Part of a small language model's weights.
Size: 24 layers, 4 heads of 64 (2 for keys and values), vocabulary 4096.
Each number is 128 + 24 x the weight over its row's rms, rounded and kept within 0 to 255. Layers, rows and columns count from 0. Numbers have three digits each. The size before them is the row's rms in percent of the matrix's.

# layer 4 MLP up, 768x192, rms 0.0989, rows 14-107, columns 144-191
094:154132124106118169115146122152111126159112097117124069122153104166105141045122121068142082146109101104087124137151094113113138147108136140102166
100:098075079150120123162140131142117147139120148107120129123139122133108095137151191111138109145113096095116126104167117119136084134116138162159106
105:107171143136123125127102098136137089185128126148119162118081187122122150172161125133134106152156160115130124117127101123141086129140125138130136
096:092129171126140131154166098127097122165112149122138140123117141138099139115100110135128110113104137158100142116144060119093109111086127137123120
105:144079144154110178134125154130140151125154108147102140126145126134113108106099143135137126091142123109105119127122128130084134097113117105152143
102:122131122128096146099173168108109114140096095136130159076150135115109122106097114113127113125120083125110143106102078118137097158170160080113142
106:139111160170122090154095124122108096157137151143109112138156151108124131084164125142115099095146108133126099101125162135116141107166132120126113
099:130136125114137132108120132107125114121102115125170182090112157096093136126086089163141107104122143150114168123092102121139141124085121134143131
100:171147140122123149110195121120103153111137173127106143150165114144177154108128089093181119130100156121146128145176132198126110131150117111073155
098:141130105124150160142147119129100091118122124102143119118129153112130157143175116101096098139136118131129121121145103137102089123165064128111118
098:130144118137132136129142168122086135162156171089092128130143110140137166143131129104105113174127136129156132090132140097144145114105169126136120
101:108117158134135113136131138161146118113122141141102140139104102104143125112148116150162147124174121121149112091176106145138164137132114176162083
093:159096117131098110113093107107143133114134120147094105142117147074129115073133124137124145135142125136144138120155165157186178118152126097081101
104:101160150109145110110125100130144112106140108159153125127110155099164084157126129160115117093104122138151152098089151120122113153119102170161125
100:113116069117148096134114123131118130082102182119149135108131112116107121138148160097126110098159115158095079119147101122115108095114132170110114
106:113149094150123148091136115112169118098147118119123158089106124109095178123145145100126140177113120145151137078136133119095120146131163150138128
093:127127135127114117166117072125107108169183097083096118129115125121080126132111132105164073132105148084106152176108099108136120154149137157091144
097:153107094122129113126092137114125110151135106116166112148127099120136168095167147105167149120150141101106112167148161083107152120157138115128149
101:164115108157154137161090122172135172094109164125128165157082132130145099143134112114113144169147063119142120101150108138159070127122125096157099
101:127168145118146116179141134143099116086114123156106131116122104158134108083138151155080140112136155167138152092155086135101135129174130158117139
087:090106141161107110125115133128177114119113068137140117157146137134152151152121095136092143118148142099150107128134145156125123138201137076159166
106:130137122125112139138133104150134110150139150116135137111103144117118120119152117093096153153135131117109152137093137115155162151148179141111147
106:122100105123124108136180162110122138143099100094117125127165153132155160134139121125116136111114120098124151119116165143127171131100126101084115
104:128137142153177125135126184118169154135137149089107116142122104125148100141139154087098159150101140130145093159152126123154100114113113118102117
104:130127154099130107134166109088160153129127115176154118112155168093138142094108109120139115060131147148127088122076142143134125165105138138114135
109:117135106143120110155120106123101110147130138144091158116162120108182112136105086129181163144123110153143159109116133138116141152110132135086106
094:115084130156143106123106099121163140120160128118149171125140103068148107094139082140133088133132111145083151111115146133165135128133143143108087
099:131102120109136078128114111095159106156133165132147116128104163155147178084102115150136142116182135147128132157160146122134127156123128121134155
104:146121117123103156125121191113094079146121088169137161121128138120162113136175099133155107139156163112110161156154128136139114150081140109089134
105:104163092112133147111053128152191132117103157114122108121128109117096126150137155179081111154140147118084096157172087163145102172124138130128109
096:135098137133146122149152124131120098100128110109168155149172104191104141153145121152125098094120146140126137167110135113124156142063205083124110
100:159149113109109133121116145120194195128143148114140176140095147123161144139099088111074134114110123113108112137091090110155143159088144104159115
111:138136144150102148073136100124126141133137133167151154120062143104139091113126106150097041110149118142146160114121110091157129164158116095096126
104:154142115160128153119138118108098087118146133157172142099125139138159133160155141110132118128084148117092104127097067137126104117122091106131164
093:110128114133084080093132128114115115125116141115132105110153122140151111096154117139129106137081126096109142169151153143128168134148099136138128
099:091103112142115093115123106084122077101121145116171149139130120084140101111118123148140152139142115155087180158135136114097109108109127157134148
098:141117118129123157152146147103152174173125142154135110144109170109091157130131127118131143110096126129125131128127123125112115152141097107118119
098:175107163131127100099147099097118143099127166171158141132104145115098137127151100092116164113162122126113120102139094150159150125144138119136143
104:104144148116171104124164150139171147123185103136188097112094143131131131110112140149145101077143092121098170099144099158110093139130118145124129
093:116136140136204104090137149154104136092167086113127113106143127100188143106095089119126109104113106094143133114146106110124130139149126152117113
097:112154165128110144131142152179111111104134117154117126137157124191137157129083140082106119145148094135110133094114165115122094129110118152143153
099:134118131137153086104122120089122137123126126086154137104083126128106142146142153160163123123101149131133120128127163076126091086104133119069146
094:132119149153114114143165153093166128150097137142120142136181117138169113166140154165139126092092134144167141118133124115141175111073137152157115
101:133137094097118108145109143096108121133129086139109103149148156111113140129082087160131161119118173128146154150103106120153166156099117136101124
105:121128132146102166118156133086138141139100144100138121169101111123118145107141174103150153172114129120127154108134125139103103122124137162118144
102:132112147146106110161114159095132155142127144098108103095125176112146122086103142108114155143122100151118119107138138145091120162137146126128119
096:115137147108116108104097100113134137105125137146141134148148177175138131110100120162091082091111135160154171100105137099108105115138077065110127
105:122153111138157140161141151125154108174142170104138163158093112138116144130140144147071134173121134129107103119104127095064151135104110131161104
106:143104099131133094129139203153147146128096137135143128137109154134138118157129117122133156111118105134107145139148097126125131124088091135135135
100:121125097121131146111112134143077126114100124159139131105130098103122128124148167114118160111145152125117106143121151146126141153124136132160092
101:151141101141128139109157092124131104107098155093121136127178103141138142106155099110114144113132115110115169092126124117104109101148149115063117
104:151132084144133128111142109139132140173106127139132163141160090131091137109143143090122160149098101134123129128117143089143118148144095159166165
098:157197147125147132153137152139100143099144117157144146159162140120114144131153098127149091105129114090121086096135111097135118087165113113156112
096:110134148132169114123121144166099117134141154093148125123127126113099127089141124145168113103167138140119198143094151150170145153130103128120169
100:133118117139148112099113128122102121080141138156121091143183110126106091147124149157098134092151099107107153153136136084129122134120118109097154
105:105114126136123151130140148146170127144132133134108106140128098091104120106139113109166174117119104111118120118147114178159152158117115139110050
110:108130080163101118091136119161105169095083108156121138145105142131114094140104164144115141115151121139094157116129125184122127133171126115131125
106:174152139098140143131119133149148142146130115129145107141126100137122132139144145130156128154109115048119108170119105183136134130153138139122112
098:170127168112114178123084133122098112176099150138113130101175130117097161119124154113109130133105162123151122128117143119121162131137159160102117
104:078084116149060130153116109113073149110125159134095148085109110137148119102116125110128107117121094153126120122110171139100099145113171112145147
102:118119145173138106159076095142100114133132120135119088153156117133157131124145153119160070142123165144170156132165104102126143115100141155109109
099:128105121144108140130111128141099102142172141106134122099091112119098097112100139099088174139138116147109109135148108131104128160141112121113120
098:153121126167136143114123132158150136101103139162108109122129136090124117174108111081124110120152134150119155154128167175121154117136095139137134
098:102141145149143074111152132099167116126109136129124143140115094144144126142140120115159125122114161108097107149109135086094111100110094110052179
104:091163114138150098149148107132163109138101081094129124129130104122103130132128132136106139151104138145120147128129179134089125091103131113109108
102:071114078150078119089102128153132134116127158114112143118170148161123149129169125094145166137124106169147146126135157138093146092120167129129071
102:153148071146097141136123151129150147077100102126146172150091123137145163138138075129092118127110107117144096093122180100073124117145158142172111
095:191113116108137102104164147127133117152152108131096119112079095105084116130107135160131156119171106114119095114095123110100147126132104159136109
096:132127117138131162127139134150122109112138117173141122143174140128130101170139144163112155165166093127135119130100130147102099120137082135172105
097:142120138082155133118146137093127161137128119124105104128121117142099109095118114154078098164147121140120139150151144071117136126138084081143147
102:135142130133115085146145134134097137154129160165108095137115122175144162200108104123123164158060150110106143152131132149108122120106167127112131
101:125146129101156105174159141155162104110118148131108112095090130144133067100142147110132127095143123172116080071146172088103121117141110150127131
096:074135164191125157159140165139152141086144131096160130128124143111163131109158138108122095148087133139146098114098123130124120104093159126143099
099:100121131114147174093125117113150110157127136088117153153140122109128175133160101126111088154148163132148141128164169129160134094093120117105137
101:119140127104109160159075095134109096138099131079115141140091136142141095129117100148099142169090109092166144150132059120115123128132089110125119
096:135132086153109136131117117129108091089111125142159088179113149119112137125114102097132139128147115151099124146135152124118125117083121139113160
100:116140116127170092145168095151123132134121096122162155131138136137134116136150110097093101107153124149085146138148148094145156101142101112092137
096:123156137116123099113108159122144120126121115111131095153166099133100107135156140166130105064155123158121163147139119094108160162136128118137128
102:155106096112183147103106157105134133135116128134155137109136145115170145159137129157120154144085083121112113135127147096104098077070106160147123
098:170096122100160136085131155128117160135168125121093136118128155173137150111107100141120080160142092110094145081140167126129107132087162106155168
097:113126144128106136117134143108124144137088130133156142132110115148126107091162168143119154151070115131100125131194120146169127171131115103142094
096:120115158117167123120127099129106145159152141093136117167124138129132106163117130131092127081135098136112159105110099139136139129091096140096140
102:153124131104106116106144141102153109125146174128128118136143115119160108141143123137129115154106157132094132127118130155161152154115096106093098
096:153167180101098175141139148138103125201092069132140130128093163162165141145123106129112157114085140138122131161150121117092137145135166134159123
118:150091118115135121093134098120139168178129149140112144148141117135126150141102121135138118157121123111124131105133129148152115115082102113133162
099:092135145118158106154123094147133107167132158137100122134119153184118179111134113144173111163079114110136166148154099103152131102170084123143134
101:164178156142125126129124110131136117151107132123143082151129109121170130155160151118100104127104095129136131119162118103170121079083114163133136
105:151159085148161089120114094131154147157121164111103133121116128127142133125116142114143106155099151145095112114114140079129117159126102126114160
103:149126128135128120105148158110140094165137131121107119152108163189134104154074123107070126103140146114140131110098120094182158145118108099124135
103:092137119096089129104136143115132105134103111158175142112101165077158127113129125138121114135186166139102134123142141113152106119132155127115202
104:084111166121137129181162136128153112162115129105107121171126140114161147155148151119105127147129098125137150133157150170114148113150123135113128
097:117105135131118143125174148152089162147143130150136141123131114106068185150135122087132152093128111175158139107145163166145120132164142129122135
097:087128167123120139118133117111115096117124120134107117089149127099157081109104116138110135083149132156111164125140159101130126128110100088149165
102:121144112131101110122099128133131118086077142121118116114137136157113118129081146142108107141125132153159113121147162130096103161143139167113082
# layer 4 MLP down (transposed), 768x192, rms 0.0822, rows 14-107, columns 144-191
094:160155136097096138097116093177092144118157132177125140111151178151129108049117138125150166111129150128118146077130094136151121151129101090109163
091:123138137107150134123097174087113128193117125113160145099089121133095108158157108071142124144151090111151086123144166109170129145116111141109164
103:119191139115084151140074128128098145161143113122090145099121176189120121111130134128110089148132121118120077129126074122132090142130135135111134
101:194131071120142124154167115117113087154084146149122136179149134156128127109105149121117146134155141156173170136099158108101157115140137104129150
105:128111181083140134089148151126166142113093132141110171163153130127136075120113128129157180172132107161152091124097138112179122139144120119095123
102:151115119170061119150126144155104121164142130124114158120125149114116135149168105103112157118134098157118139119151147171147150119129055148182126
106:143137148126113128136112149131143142139150081128118154134103164127170139156127122115142117147129144117106128177135105104133109107129094131068103
098:142123100151129148060091092150097134139118120165139181128097119103113136149096090150111149116120140149133117093114129121139148137117164120172136
098:119095118124137099131157175146129163173130165155145134186179146119139109121125128121140100129162117171120145113087124141098158132156112148145126
104:147156097115139103131145123156146103151120149102073105063140122127116105098129130120135167137125141067095180161135117141110143129128154177141140
100:123115143141134121092122133096128095108122142149132096108142174147136160163097106106124083119127152141147131115102120130108109165105164119147098
098:106121137120147125142148134147157078118142124097101101088121146094162158086131079134180111107126101132136101073182102113173148111101142135113091
095:154214154129118138100117160128123137115163127052142160114119158156119109106107137153119128138137171128113108109116105137073118174114142154111134
102:107165116124104121137091135139140126087084156159117088106134124073100149141132144133138182097161111110123139145121111180129137123142140083114111
100:115146133109122138157112117129105108138146126082132110141156121109166139063142120111123140129134123155115069107137137089152155145117091171114150
101:156119141145089129135125127124073117081128130136119107180140162130137147141135128093096175142122179176146103099120166104134118139167101135139147
093:140162134152105094126152146138107109074146146118105130136140118089173103148132143133119182108115118142156130147153144142100117087079133117082162
097:117141117164136097142150152113123115130095117145079116108121108130107146108141147164141081086158138142130123102118104104164148124128134088131099
103:120123127156104136096101105080154112114123122155119175170126138165166138139118128099140156139094140130083103128108134151150104100147088097122128
104:119099087151105150143134134159142120139158139144163212122151138131091132153127110124156154132094136061080102132067101128111127141112136137104137
091:127120138107167107139136103149139122082101102119065116141138136127148135137090116150097105166121136138154104141127156152110121154135158128078134
108:150104117082161112135159108126153121171162133112124103150115107126131147132100158105144088138176120078156129126136100099151135151168166148126103
107:112099136146145162114091124113109143106169091104135173133114109110110141120132158117117135078144143156107138097153146120149128096140142138142157
107:121158104114113123160136112132116137095079167120105103161128087086136123128125110112096114122173083124128116109136129123151106094099099132100090
105:114109133118113120135158136099102149131122097131143143122154188160105136101147161099146136134082118153111150132105142165081119136145104115123110
110:080117153146122111103132091100119094113125124166155083146125102131125136144130182152146164137143149132129107173145168134102146120133111115136121
097:083134119120120084140151148128126105092137103160177147078127098125139188132152124140129144180114101141188130058170085123120114159129145147108098
098:122098137094138122118142150143118157096145115188117165120131116111085108080122142126136146104098140113144143091159117156129106138162112095156136
100:135147151133162156146134117161183119133154130068091118130120166112091116125091168132148112112098100121157095087128139117133134132153118111163125
099:134133140124098121096092099099117093108074141134142149111133146139119108089109104145131138104119146155131123122109100144135131140131097118147111
099:131156149096197104140118104113096102090122123144093107149159137117141123128136120125146131146118163147140106149108100104104148125161086125071139
100:100139116161125139174127161137167137096111149128153146110137151127112130104112114147164106135106116149128059148151085113111110107104128113135106
108:118172107143153094134080072130178085106168113138128152147145156124143089113142201159129113113125138144130148117103127134146123065103152102091130
103:144129094129107118101119124159151128126108113116093146089115123123100132140119183133131123098109163140089132178077172142130131159086103114125148
091:124109102136154144160144097114112111105089157130117151143116143099139105146137122108151129120126093134083119150161100180084143098142113123132176
100:158144108142151140179139137127146154136105118150064095101106161154154098122196148125132144116139132122164110132087131152130111076112102113126134
100:147125170131115155163094098125091164079123160065129087148122156144113109088114137077124118107121174098101102120109133149142160108165107136122109
096:135151131124089112153123138144167128125124190126123173127141166123136106084127084133175142111143127120136110138142146138104171142124131094128154
103:141102108144137105115095131126152126078112108146140136149082121140140112124084120172156098112123115148128111131119135171122096102147167098135167
096:152151091127158143163134138125127128106133148136117110179108167123084163161150114098106143137140098157134143118183124155135102076117101126121088
098:161102159082149133097111118112140095160131113105126107163112121103141137149149112137100163104085136148170182155110131147105129111138146123172154
102:102136140120120133128105137088081115117154186130112137064145142095118153132149162143144141113132096134120093162145105101151133169130153115118121
097:031118140131111156140133120117127123151149091103161122143170105127130133137188130126122108108148171132130144122083127154101156132117153130136123
097:159133118148144096084115148128148138140154094117071201121102129114138111150133119110125114109158153121143094134134130122132140142110153132115099
097:144141181118108112127151113109119124087139149142139137123161124150096140138138139104134102140131118120105128100158133130149159150105119124112145
098:104153111100153151171136121130092128128114096107097099103123149182121151089140164132123137146130124152152148120137138152096109090148159100145163
095:154145085117170158163077124109122131163154121103093134127109113103099143102131160067129158129085134134107143137133133106192143160161093133112137
104:169101116120165100176144121157126152109172118119121130155150131080139165126141104119129158162094118164128144171103130132088086137095106149167152
100:167095085144138140100126145154089113137152107146137116098096096145158094107125113119105164108102156126116095107143147116069146134127108145095126
098:118124131122126108141134115112115125149152096124089140147142108090114166104127169081087162129131153134121146125079165140143094120120136105125116
102:160112134163163116141115124106158102124157111114170206104134117117094139107108118175120174108136164106151111071171140113105105135083103145118126
105:124159122148116115172173133171151113071108168110118165147127144118126129116102117132121102155131096128127157174127167160117146146131085137096129
098:139115129136103098076117104095111074126118130125134132133110148124121098174136077081148136157116114074142135133160133137108115130109119119102101
093:136117132162119115140114126128135088160096119137121162122151161138144132119105116100096140147124128134119151128167160141129159117144178191147123
094:131125148126106103166119123087138170159113108140107117089159128145091140160167148122100107148140107112056140137153101076171134135120141141114143
104:085149101198138109113109122113148128116142135128109144117149120113145103169122161129177154123133098111173153102122128156128099103113132113121134
111:110160118097136146131132135108141133106118151098135120168110121136145163143180121121163127127103140086107176100149155128137128151078112116150126
099:109132146114114163133118147095148140089148144095129104169127121132119132132108103107107172149144106090072128125136145128138131130142148145109082
092:111096126155146134114134121081150141131089157153100154107122155124113125127150123144131157140101108143154136103112119130150163130105121174101113
107:113125110152118128113149081131110114148106098143133033134134152096105143170107127162126075112151164093123122155157129125132094089096137128172098
098:120124135139088142138142145129137118116094136128079121134084134136089105084129125106131130108135153136123112192151145130128130097113151175124150
096:123146134142147124105090139152135134130092155141148111140119155124156095109123149078105125143141108143090123102103127144100089101112147131114073
100:120126110164145185135144110143158113112087149133153126143150147150125134109129087148168127158135074104126086186144126119203119115115125117118136
095:148125111093127155140167094124094084173108139106129191142130155123119120108104155133123136131146104141087131139132101163117112114149126112140170
106:129112157166153166149097147096162166090156095087088139119165160106144105121118128128118126125129152145153137111101136096130157127116079135142136
106:172089116165118169141166144105101097162168120134145133150156120129136149109110079120129114144133141121130106109097152117116133123104095136168133
104:127100193175087153132109115126115114174109130123106178148142113128127088104155092157143153125126156077152114146126099135102151142126097118103115
095:162101146120126105129102111102167111137093167137103155088115077102122146135148129128095139157098095121152098099143151119116127175157117156145085
100:135103138100134104107115134091133118118109077184124122112121114177130112179125125091089124131128135130155082186170119137130099204143127134069135
091:109141125144130127122111103164165115129142139142140129107148136123125138143157077124109145132114136142120134092128172125109156123139119142144087
104:112132119109146080143113106141093150143129128095150087097146158109138111095096130146091113099139107115139154125102110103140152159181105157127074
104:151135116141148099145123139118112102145096134154089074125155105087098148143146149125125124144130115115111120137120106090135144103129171117115080
093:135114168131115139116141120103137149119135141110135110165091153123149168115103111121135126142137123110138118092113130104164115103099080132109161
103:124131182119113155084129106124118086120129131151125099125139166091167088137121125103156143114147168066120165071136177104106165162157162155085092
106:155166120110127125129107134170161137100150156136095117136110114055137137140150094119099164144150117094126099135150137117121140125101139169123123
093:140115121196105154149083129161079127148112074111125134151115160151097139128112104076159098138135132054158108137146147080134124129116119160099151
103:140104110142133080151142149139112150120144128149146137145110098122092102091147102127091149097117123123158168139110112093144140094134139131091150
098:160158155137107149117112185171119136146104123096133136140129126160108119145103088147124122095064109122132108136092110105144145141154106113117124
105:117139138124142108145140126132111112187102110107136153166131158105088175118118123096096140130145093128087147106138105114157144104137118107090115
101:104136100112097105125152122114119081103127139146104094131122137093153124109120120085123161111168169149117146093130125183124152110141091106090113
097:146120142130128131116137135147112104178160135151124125119150131093131146123106142098114133108127139144143153148080124142161151162143096133178114
095:121163120123134136130146142106094139117112132104100152086107096102137136092164159156158109141148136137115170142144180142133134150145170120139136
102:129144113186112163121113134132101132093111082153158124099105122167121113141140100105116110161176173135106129112143132136106159112138156146127099
099:111146130110131130111132108131127105156163104137145162143128133161112118155142115053130117134120085112121125126066138106131130168145152125090123
101:103129115149110107148100139146144120074096134150145184122156172108112113115147134147142180147130114129155130110143142162095138131124128104118151
099:130115106137098141120115117136141129161140115117141153149078100074100119123087109158146101088150134138166139105112118112182093104139108104100126
098:142139147144132132143069094147163105123209110166133149152145127123133156173107157123092163098134132104120132142101110122125132109117124152152097
107:135138138114107132121137080139140171151139154096111107175106114152104170157112163117102120119105092101135134114123133115130126126108132087140095
103:150130114153159123132170114112095160143149125114126089101106134159135122110167154201152138109073136136093153126107144127172131083140101105151097
104:191145108141125119138118140154087122095156101144116103107119102127145094101139081157143118114128147139111148101140077159073141142155128157167080
102:107142184183136133120153118099140146123137115149117112147110129134156120111111149109109131113097098127100162196118120156115095070177138119153090
102:152143129127154111165117114134122141128180130091116073166121137112174151151115111148123088100157096048103129120160118114106146094144098130122122
091:123165138133111119131129135137171121105138129125150178124128121106053109135122092083121159119163116144166124132152105151180139146102129137155172
104:129139096135144120105105161141136116063132131125134106100114163109115163120148123118097081120118106159124093177118091128169135110112120141181104
# layer 4 MLP gate, 768x192, rms 0.104, rows 15-108, columns 144-191
099:110113107100099101142134136181125162103168119084141105168130135154156174115157113136142143160118116159182125163101163103134161089110156125079160
107:122136113137151115136162103090174162129152131118167119159175097177133139128120116120133158158121154164157128132132151111116128103111144123120070
101:096109114116108093124095120139143131120097145138136097130164156165101131091112173113107108127164141150124120173168110146075141163076155200158104
104:134155161126128130140105136139165129135135088120104127104129144114105146123117133151146167146115145157176116106111148101131115118088126114144098
102:166135164114128153178166125142127103107109076106096112138135099159136109130144124087123148145145134113133159140157163106152137130139133118151106
108:097117154142131089158169120159122149126173144155127117166164122105145138162152151137092140140076131108147114122135121136110133116117114165137132
097:147136151101116128163143141142105144151141090132127146107137127159107133123140110150130077173087155077159118119106109145156100139120116133157125
098:138134177160137112140124122125121112129140101124117130129098130106157178103146126086145131184089114136146123082154149144136129104130153110122130
100:094118174150111130111138117087149126120098075120109114158092112142133132144146135097117119165141141147159072124169144121144107153146122145125149
095:131155175145091116125151149106144086113109122129126110120144106135141112145080109101116160107167174142091086116155133094123104151108114138097157
100:152166103116106173121180110097117101145135089111114068129144125142104156151099149086100123138096132097139116156150116119133116133140141094096143
094:138127088114102148142136126134086121130144112126131106123156164134105088140129117108137146108133104085133113137220116163089116110159162161129073
101:103113142102159135128096096113154123146187091104104108142100126157138101113138109089158108149171108147132108135123114098144139107099115152140131
099:135131113094107130101163167137123150089113114109131131106113130091098101165123103129131097148120134109114136155082149100105137144112101114114103
099:124088094173111105115140099142127116109136129128127103140157179153085115125124116147093120127134123113104084125134102167125114095145149133123130
087:107158149170120092103117149129122128076128166118165125146130128097097100174154136154140084114116125130091123108118143071160108113166114136090140
095:197132101130137155093155141124141113163148148127138139107110090103118142102141131104118140150110117147097130123151155128139121165147090121147130
101:140116105084137120121106117147129137146111107109127118175103107183117087118146155118101144170116124086129141119156116111141128151122142114129164
101:119106127131131190129173110143132134110132102105149129103120129122090141126160167105128109163108107126174180153176133085166154119134109132127097
085:138148155166131145128133124159145104154120147121111113132101133096142151123117090131173137135111099126137102123159107132114123117136095136133193
107:104104152084146155131122144148157138145126128132159124171151116159102112144141159135090136151131140092144157149140089142129105107121137134126110
111:094165099138146069137151146169126149150162081105101095159153142154153163164127118085123115140105126145139133079151155124118079143126103121113114
102:154102136170117151133096125161105139122121122103173131127099101172115099176186111131107106144163130088103119135165122123115117137126110150109116
106:125119182109147171127131115160093196120088108119151117150130095149133113136160122126144147126134164092115151144138092087099133120138109097160106
107:156134129138122160168135143146133129120142146118122111159099135138110110089128131065100154149100087112141114082169140105126107104128120144126102
095:114128132117123149098129131147143127152142119108093131138132149126136089127124143123089101137142129087109125170089093139139128125100115146149135
100:117151163121148160133093126143121130128120162083101144154170101123111138060160125115123119164121113123159142192177150076120123119121134164125148
101:154177147140150142129172119109073103146156161129072098146123139157145139115122151140129141141175104101096145079139085127142118089134112184130067
109:128124105139146119171149100137106112120145159094108080102172095128117090135136164127124110134127159115143105123164122156159085166107109147144118
101:102128130147147167118107097124119152132152111114154125137108127170139147114152163152105124164140126120150101090155129143100129108164117118161158
100:082147118123114094164115084172138099160130116130122091155166129153090102142128116123124157154127124175138100157174140188144079124107160168133107
103:122117155194091162142126103113136092158159157101124098154129118132126171083150122129122129104109146111120124144141170102152126131139164157139105
106:106143111169125153111134090113147139123134110096124122133147134174123155154172112112139139139113147080124088129165142142105132130176141112154143
089:117126163137097132172169119120093108127164126103149127117108146140123127158144100160106121127139158150147127088116107112069138117138124136159152
095:108138124170144175114140124171129091093140135135132171096119115113088145091126109159165132107097114145138153116109110114078157174100137126115135
097:106146158109134174144121122185125084107114133087105129132188127086136140113116156122118175131138151140163101126117130127149098138163106148135161
095:116152176127095100141162123156100120136172129123125131164109132129128129113136128082129127168097127095139093130140091171131182147090147135132122
105:139093136119157127138127153143141102089133126126111089118106154140108124146108104125135103132139090106131164105172094130120117149166145116106135
094:123113160139128130129142153128120054139098160104108107153138130132145141125114119113090118112141097131152177186176154160105112103105102101168129
097:114130164120084136108122114116158084151119145128133131102084156107119121172103120111107144125110136126137096156203134164100139174109167127145128
105:135164121111151167118146151173088113152133123121109146124123127154136176138146115131150142133177096113142132119123096111124162122126098154108110
097:169133144117134123099126129123128123111155168123060126101171115117112133105121129093181131108136088136161108140150138098105114125114107147137130
101:125191087156124152115139183133149109120153115134101144118124141121083156136125144155115067118117162130147105147145141094130094144134132125079164
101:136111141133089133139151093148150111151100089158101119109115122168123139146105127122137158102143149063099089127134084165117144117141139174114151
096:122199156130116129167098100109137098124134090125127100128167127100107139108143100082153104107110161133137085113134155145133119132127149176146085
097:171125084163138120148090104126131128130114105128145132149159152067142126143138123075137102141116064134118123096190185101113147122111112139140124
103:112133136156093146108129192160114137149152134111112097116169123138134095135120100128148151137152113149151153110171105118153148122120126088125133
105:113141142146151146132151156107136159127113113124127143129142131103129132148144131116129134129094104119109099114109095149145172125108148114125130
102:118172099129113139095105125145129105120162126112089131121173113174091101170116115117101107133130159112099149158126127127148127161121103094132150
103:174106133135097092122126176102091147129157147131117120117104132151163137110119074138121101160158145142111132171111147133150124157150099121138160
105:124117115109135112096114150171133156162127083110140109167120086133138175183155108110161140086131107111168098129131171107112097106117130146062124
095:158119175157162075078131105103145092160120100105126139119122152108090141123123108088191132105148108155155128180140143102141096070119128099137153
094:150121136133155109145127138110164139131150112134105159141076069152173112145154180125108136154133105110143117138100102130154179142086129110119150
096:141140168107112107101159120147110104147163126123130130144143124131090126162109092073135144142111166095131158115119128150128151153116176123117146
098:106181128085087113112184113122155125145131077152122100127145166096142149108169152108157123154133144115162103136113123102122124163183131165105123
113:148140155134093108130122138095115189119160097100201116134136105168112130101083138128119110150117151120135083128144152129091107121135108164097123
102:113113159118125108134132161133120115131127113103102097158115086172149125093135085116137102116166095137120164103148135112115129133159089137140165
102:115103143105157147116148106101092150116101121152166089163146152134137144116114088090126127111145106115121156107090150136131152157130144131129146
107:133126132110161116159135121144147097084119122114125135099148139146141100096145127125109081103141108143166101134135110086076144186162119191141143
095:100151153097128172145163131122182156116118123090108143119088081143136154122105142069143156112121113106132134168155119130116116084123105130137100
102:088146117118100095140130134128142109143163109142125113150173121191168105145138174131124137155109119094128109113123138141139140123087122114130103
097:136135121108105111128120078120100070150145162115099105149127159166135130122101132130127134133084141112128144103147136157125108126130090093130150
098:140134128129156102157134136087114106129112117142136124137093123120122135106126148117135145125151110162153115069125090124154122136126117138135140
098:118140117135097074118107110118077128138112135112186143103084097117081157130142111132133140091088143127112151119118154151128149127109126098088139
105:080119135099141086132121142144102119144121108099134104152105107135128174132139089124137127133135100111150134159160130143165117150089167120088111
102:168144079098111111123118099115146133157114142074129118118125158180115158110098155100111107089145126131113129166156155128128101112097163129121131
099:156096136153086135130117178157121129145119139118090116111086119186103134120126152122117123169147093102154130153117127123139132079142125123111145
101:125142140130173152154112162139144116154127154078122136149141158140118100100105123158122111144112134158120102122111152112161078150099109085156122
096:159088141138134085149167129108106135100149104148084124096115172123104168144146103170161141114127138124118136083108098090117165128122144140116149
102:167156121120155111088151083134095130141129136116098105172147116127088112170121150108130108105142121130130158122105118128152154115143136123138149
106:130166154148139175159121119145072112106145061124138099116122151085174132153115126156154124112121139124113134165145147149166136173102188144099103
101:131107117165115088117119134099109099147099116132082114084146144126128141144105114131098143130115132139096117113179121096165126127131110107090118
097:108148142144135178111110161171165141165099149114182098125147125143112146169113096154103115140120089118105097145140148131150109142140121150115190
104:137133133106100124122139127126152167139160162084153099130122149147157181096133120127127112151159127113130125140141141159159143114143147149138076
096:137140111105153113119103144107105157120151148142107161121169115157145130126117118127129117121109127101166136127158132137151159121106116110118153
104:123151130133114136139109125128180146199083110108146111122162137130144116151120131108107155104108121081152114166163133144115169157115160150131149
099:115146131125126170148135149143098110136155097113156142160129112142108121133121098118111165112149142151163125078115121080130157109098111126134101
103:139131160113143143129154108127164139116110092154128114142107139112165139149179114148112126101156184108119083077110119086132131114140127100130131
095:114118140135129131137165140177127089092136104146100090169162131129137155144126083088113146115130145116140142110162150167163084093139129143110098
098:138131112139158144097120126088131110111088125123171095154142138153136089156129138075098132157138110122098119142163131114165134138112111169160118
092:118108140149156146128092141140159129113124124124109137152154119101152128106151125099167114154141165118151114145136089138138115103120146140172121
100:106164146162135161109155152136163107122117124095137146095142130145101092177131127129096143111134137176120150150162118122129126116158158158115111
097:094163143159139104143152117137130110151119118115110104143114170148107138116089129096164123114097117123113100125142110148117097136068160164132102
109:089102151134153133117142091126100124140164135096132096170132059156138150156122132112103116137140167079107130120169129126141108119114134142127118
108:107154150110129158199133133107159163167141139121129102140160158133134171125129164089160104132121143080098111103123137163129105136132165143135134
099:108120110109157132108083136125168129127108153139134117136106134153132134150134091105107117156106099157114156120120182149094124118110098117093142
103:141147164087137131140120135116160154177143076139110093126117139166110161120129134097084149109140151122124158121147119132142089099102145115097106
100:134107113090128140112111090152163130074111110108115152142157155151113140175124118141142136109118114137116136112184139139182095120175122096153170
097:133089094135109095081106116087118132137103071092132113147158127156111118114140123143142131163129168130154165126140084123101103090107138119094102
102:133145186093078155121137130136106128102122131094087126113149141129085129137088109110146096152138148097118105132131098163115146125153115159127140
108:083126118136113120129167148160168174090131102127125094130096128149114126110156154080150117181131134141148147121138124111148118160126133188096100
101:101126108078110148130143124109156121122158107092102083100088137113116148120092157099074095110164090129128093131143140148136137150100138133172115
101:150155143151130117133089103123150173105123099084145158096084159140142142123135097162114142133113165121115161161148107142079093141116115107079097
099:130140159140137130157109126169094167148131137127127110151194133117150101070161126125130098139116138076147092141150122088106139165137121098136088